config.yaml
intermediate_size: 1024
hidden_act: "tanh_gelu"
norm_eps: 1e-05
init_std_down: 0.0
warmup_steps: 200
decay_fraction: 0.861
Each number is 128 + 24 x the weight over its row's rms, rounded and kept within 0 to 255. Layers, rows and columns count from 0. The size above them is the row's rms in percent of the matrix's.

# layer 4 attention output (transposed), 256x256, rms 0.0565, rows 63-68, columns 128-255
size [ 99 105 103 113 113  92]
[[178 125 150 149 145  92 117 141 101 142 112 145 101 132 123 131 123 122  91 126 185 123  99 149 150 148 143  98 125 154 105 125 104 127  88 105 163  99 158  99 155 120 115  90 106 151 115 101 138 125  83 154 123 141 117 125  97 133  84 133 136 119  96 118 138 152 136 102 146 114 128 110 127 111 155 157 154 140 159 103 102 116 151 159 147 125  95 126 100  95 136 122  88 138 119 131 162 130 111 147 115 145 140 183 117  95  90 166 127 145 123 148 134 148 170  88 119 152 147  72 122 150 101 123 124  97 122  93]
 [129 116 170  92 157 137 119 139 131  87 147 116 129 116  86 126 118 177  78 122 164 157 118 111 116 130 129 105 122 138 121 152 138 112 117 107  96 132 119 112 128 133  89 124 122 141 133 134 171 134 100 108 137 124 136 126 115  94 104 143  94 115 142 154 141 121 116 106 112  94 133 180 136 188 109  95 126 131 109 116  79 137 120 162 137 157 103 110 134  87 171 170 142  83 142 107 130 132 113 156 160 123 122 155 107 102 141 159 123 110 118 133 157 124 111  80 132 103  98 122 132 158 135 176 154 143 119 137]
 [ 97  97 129 126 132 150 117 116 100  38  84 115 114  64  89 143 105 121 182 128 116 141  91 104  76 146 114 117 162 120 112 142 157  98 143 132 128 106  72 165 155  99 157 118 111 134  85 119  89 149 149 130 145 130 148 102 128 108 134 155 139  98 135 163 120 137 168 136 146 130 117 151 148 141 113 140 149 114 112 122  97 130 127 155 124 198 151 116 154 123 161 144 145 146 104 123 123 132 151 130 153 110 154 123 134 105  92 128 116 159 146 107 124  94 146 136 134 129 162 123 153 123 124 123 132 122 130 146]
 [129 134 126 110 102 163 144 139 138  93 149  56  92 134 103 125 110 148 112 128 149 166 135 170 117  77 146 149 100 100 109  78 140 138 101 114  88 103 144  93 178 158 156 145  94 180 165 104 103 128 125 115 147 146 144 108 159 154 171 130 134 116 131 111 141 127 117 129 126 114 146 160 120 150 135 107 144 156 117 125  92 112 119 152 127 180 107 150 129 143 120 141 120 189 118  87 166 108 141 180 134 105 166 142 150 175 128 127 132 161 103 101 121 123 171 120 112 136  96 157 140 105 106 155 143 113 117 116]
 [136 192 123 164 126 138 153 180 133 132 124 172 123 131 140 144 130 105 115 109 133 222 115 155  76 107 148 127 117 143 115 104 138 125  87 134 141 123 134  98 129 119 124 132 121 127 160 107 128  99 143 135  98 122 146 121 126 130 114 128 126 137 143 129 110 145 128 117 122 163 143 119 119  99 129 164 118  87 170 104  89 114 130 130 145 124 136 115 130 146 139 102 116 118 149 101 145 162  97 178  90 124 134 139 130 124  93  88 140 167 123 128 126 160 129 110 129 140  85 166 130  93 154 131 178 131 116 125]
 [125 150 162 119 114  92  99 126  81 125 126 110 137 172 150 109  85 162 109  88 142 102 110 119  98 156 122 170 122  96 191 151 132 175 105 131 163 141 106 150 145 136 143 132 106 167 137 140 118 121 156 123 117 113 100 108 137 100 129 134 110 136 112 130 178 118 142 113 129 154 141 143 116 137  99 107 130 140 131 157 139 135 106 124 173 171 140 136 158 128 155 141 170 135 117 152 143 123 139  67 139 104 103 138  84 155 158 105 105  77 118 105 144  93 113  90 151 108 152 145 112 113 156 149 117 129  81  99]]
# layer 4 attention value, 256x256, rms 0.0718, rows 64-68, columns 128-255
size [103 107 103 117  98]
[[153 134  69 109 137 132 135 131  98 137 155 128 151 137 140 136 169 155 138  75 117 128 116 134 129 120 133 127 120  85 112 102 133  76 100 149 139 120 155 131 125 124  89 123 113 137 156 121 104 137 132 123 150 129 131 127 112  74 139 110 141  95  81  89 116 120 121 128 159 111 165 135 123  93 139 134 130 138 114 163 131 162 120 111 168  89 152 121 147 141  97 135 117 144 162 182 122 143 139 123  99  96 117  64 134  94 115 112 114 118 120 145  98 102 110 176  84  84 138 102 137  97 132  82 141 100 154 137]
 [120  92 151  80 151 183 141 135 123 170 122  96 120 132 109 131 120 105 107 114  95 160 134  79 113 113 108 129 122 128 197 156 120 148 140  83  81 113 139 122 133 134 116 149  95  88 137 119 163 135 124 146 135 126 153 152 138 174 136 119  91 134  98 121 138 165  95 116 116 130 136 110 117 151 124 145 113 114 145 111 116 132 114 133 141 151 132 139 142  96  86 158  96 144  94 115 125 110 105 141 107 150 171 132  89 123 148 125 141 127 143 150 130 149 181  78 150 132 140 131  93 113 125 165 155 151 161 142]
 [114 102 100 118 127 124 115 130 108 180 173 133 129 113 144 120 119 141 147 119  79 159 161  82 136 141 122 143  71 122 180 117  91 138 136 135 119 106 168 158 115  94 117 159 106 132  95 109 121 129 140 132 121 117 117 122 144 103 109 148  91 115 138 121  97 134 117 113 117 114 131 135 111 135 106 123 122 112 152 125 149 132 142 138 151 108 139 124 105 133 119 139 148 146 177 125 107 146 137 106 102 162 108 162  76 116 139 135 119 124 130 149  94 104 171 128 187 152 174 112 119 132 133 136 142  94 153 111]
 [ 99 119 148 121  92 160 143 112 158 121  85 122 137 130 178 142 158 155 141  94 129 123  98 147 166 142 117 138 170 152 102 123 118  80 139 149 145 120 165 131 149 160 166 152  88 119 120  92 109  86 123 111 156 133 107 111  86 149 173 123 144 138 105 136  98  96 113 144  83 107  79 172 146 100 151  82 143 142 122 122 143 124 118  83 126 135 110 120 107 121 144 139 157 109 113 109 146 125 109 133 133 184 124 202  97 163 154 117 141 124  99 118 128  98 143 130 103 140  84 132 109 123 145 117  81 123 122 130]
 [140 143 106 101 130 122 157 126 171 115 136 143  84 141 147 136 130 128 164 147 125 157 105 132 123 142 132 116 127 152 147 129 105 125 128 129 104 118 116 158 179 146 102 140 190  85  94 134 149  83  89 114 128 140 149 167 111 167 152 135 117 100 128 100 146 155 121 142 117  84  95 107 128 129 200  99 118 143 104  76 130 144 137 174 126 147 147 123 118 195  92  69 110 133 162 142  90 134  63 116 113 174 145 123 115 115  99  81 138 165 150 161  79 136 111  87 109 132 102 143 164 152 137 102 131 136 124 138]]